Part of a small language model's weights.
Size: width 384, 6 heads of 64, MLP 1536 GELU, 46.4M parameters.
Training: a variant of Muon for these matrices, 699M tokens, 5333 steps.
Each number is 200 + 40 x the weight over the matrix's rms, rounded and kept within 0 to 999. Layers, rows and columns count from 0.

# layer 8 MLP down, 384x1536, rms 0.0536, rows 145-159, columns 672-767
162,165,235,194,221,226,131,195,180,142,236,155,221,199,244,201,80,173,199,271,190,172,211,200,133,206,209,178,182,225,232,240,215,201,188,191,126,200,250,159,138,231,211,134,234,111,164,173,207,222,116,228,168,232,130,146,225,162,154,178,230,214,201,211,235,167,189,244,119,121,68,220,203,249,200,121,201,181,191,232,127,209,144,219,163,188,189,173,158,147,234,159,109,207,216,189
248,228,208,195,195,250,209,216,290,194,223,150,193,252,238,185,230,204,203,173,184,132,238,210,198,122,102,239,238,212,255,211,179,200,243,134,236,250,193,224,201,193,279,120,123,122,176,174,244,235,194,220,139,178,169,189,184,176,174,196,191,316,172,292,160,212,231,175,251,179,257,190,177,205,211,151,154,132,232,232,211,109,221,165,262,269,189,187,218,189,223,242,165,140,162,236
246,266,156,212,194,191,230,222,181,206,161,237,239,252,227,214,249,210,205,205,226,149,203,239,230,300,241,178,177,139,247,262,244,237,127,181,275,171,174,162,110,171,252,207,158,196,219,195,229,130,187,177,234,149,160,162,196,185,196,194,165,195,152,180,201,251,256,175,198,272,164,212,179,240,99,169,209,184,215,199,129,267,270,204,194,231,276,199,177,239,221,245,219,158,176,194
204,197,231,194,177,216,223,142,198,215,277,294,170,164,162,235,255,202,239,201,191,160,161,254,182,276,172,210,187,257,211,243,180,213,183,214,99,192,239,258,133,242,284,228,170,209,151,163,222,197,229,181,189,202,178,211,207,198,183,184,232,228,172,235,216,219,167,288,201,148,175,238,192,224,236,130,229,149,144,238,138,230,224,196,147,208,190,188,227,120,153,280,148,157,170,268
163,201,274,216,184,219,197,198,203,182,151,204,253,239,190,217,148,210,221,218,227,262,251,233,186,228,110,225,164,204,223,248,150,149,223,228,177,178,251,205,210,263,130,190,175,199,168,227,178,205,225,192,175,262,217,240,168,296,205,195,205,202,176,183,290,147,216,184,230,174,294,255,198,165,153,224,273,220,143,272,153,207,227,213,191,199,212,232,152,232,214,158,198,236,203,240
171,237,109,182,168,177,215,211,241,196,158,250,127,216,230,212,202,160,206,170,233,148,177,175,174,198,234,185,188,270,235,191,158,218,236,263,264,172,280,210,231,236,268,148,174,213,177,114,273,208,263,180,250,140,155,227,173,192,272,221,198,186,176,191,241,190,188,215,210,175,190,179,245,213,199,238,259,260,191,128,207,180,168,215,248,208,177,163,223,185,223,177,196,140,260,147
139,173,226,243,229,230,119,199,221,157,152,308,204,222,267,192,150,266,204,150,303,152,208,196,240,208,228,247,188,128,277,225,215,226,296,260,226,235,206,155,182,177,186,239,202,194,155,250,355,158,187,241,190,196,221,168,194,193,225,274,191,155,247,224,129,244,245,186,159,246,158,206,138,259,225,149,155,218,161,200,124,291,211,200,182,189,194,212,219,189,128,237,182,253,242,190
154,204,147,168,119,240,173,168,185,150,196,201,176,222,200,217,160,222,267,174,198,184,163,183,195,155,280,239,178,182,116,129,207,162,262,155,202,177,206,162,234,197,192,219,241,156,273,144,178,262,143,146,247,153,202,267,165,231,190,187,189,158,244,163,224,142,192,233,251,175,221,231,206,141,197,251,201,169,108,190,246,238,235,170,170,257,264,148,139,196,262,215,206,301,215,156
171,191,217,196,238,166,180,174,191,198,120,231,176,213,244,265,146,204,152,280,225,128,173,169,141,154,300,226,207,274,183,173,211,172,217,147,230,199,253,188,288,197,245,138,159,194,272,168,240,191,226,235,146,156,202,232,129,200,250,200,231,200,243,217,163,174,204,187,171,133,216,270,209,250,179,195,208,229,245,162,250,207,188,219,232,156,170,195,217,116,144,131,237,164,140,208
226,161,194,227,205,266,235,203,175,239,178,241,189,211,186,107,212,212,158,227,182,124,229,209,207,168,227,279,132,171,203,227,227,254,194,212,212,181,215,179,181,200,172,194,256,213,205,188,170,231,245,239,251,235,126,278,173,229,229,226,122,250,172,251,159,181,213,240,248,215,180,174,178,264,166,270,187,240,161,143,177,169,126,209,268,224,167,272,231,117,193,224,234,208,195,253
212,271,167,204,192,183,181,256,231,194,266,255,140,189,210,178,202,286,148,266,231,249,195,221,149,232,204,211,239,268,229,273,162,197,205,215,219,203,187,258,231,216,252,218,184,230,220,144,184,170,168,263,170,202,235,140,254,236,299,238,239,241,152,155,117,245,223,160,178,239,172,215,212,253,156,159,210,203,237,210,161,189,239,229,176,179,241,278,189,182,275,192,164,187,185,181
247,180,159,263,177,172,257,192,241,178,107,245,247,207,272,228,191,167,232,178,222,247,202,235,150,216,183,209,208,214,218,150,245,262,157,214,188,257,267,138,161,160,244,195,158,215,214,171,212,144,174,251,248,208,168,140,250,143,200,196,198,208,228,169,228,159,219,149,148,91,265,184,147,161,227,231,224,212,178,146,193,195,196,152,194,150,267,204,167,270,136,150,186,150,201,187
208,190,248,224,221,141,213,216,282,211,139,204,209,135,104,137,216,191,194,274,161,219,193,214,184,228,269,250,229,190,226,122,248,134,208,225,204,184,257,200,210,159,167,187,193,178,184,185,187,185,218,192,189,145,162,193,283,192,206,229,151,157,149,245,245,235,244,213,170,138,211,230,184,202,244,227,210,196,147,172,206,119,178,141,238,249,203,178,182,196,226,207,177,257,229,203
210,167,247,137,141,229,224,200,198,183,235,207,179,179,237,225,178,203,192,242,180,264,191,256,237,251,155,244,173,211,203,293,188,209,185,203,219,270,179,237,186,244,107,204,239,258,219,160,186,191,233,309,265,237,82,213,265,203,223,218,199,192,184,171,185,223,224,109,167,155,205,200,177,193,184,247,190,311,301,257,217,267,162,204,234,147,232,247,261,164,218,195,205,203,250,217
258,169,174,167,208,118,147,236,197,204,200,246,212,171,143,212,155,240,191,155,222,247,231,168,137,206,253,187,212,111,229,204,221,182,132,175,230,109,135,206,276,273,103,243,159,190,197,177,228,219,212,161,230,192,196,132,231,240,212,282,257,155,157,204,141,234,237,198,194,257,183,171,190,157,242,209,166,210,176,141,160,249,187,244,215,208,215,246,251,188,213,168,194,120,206,116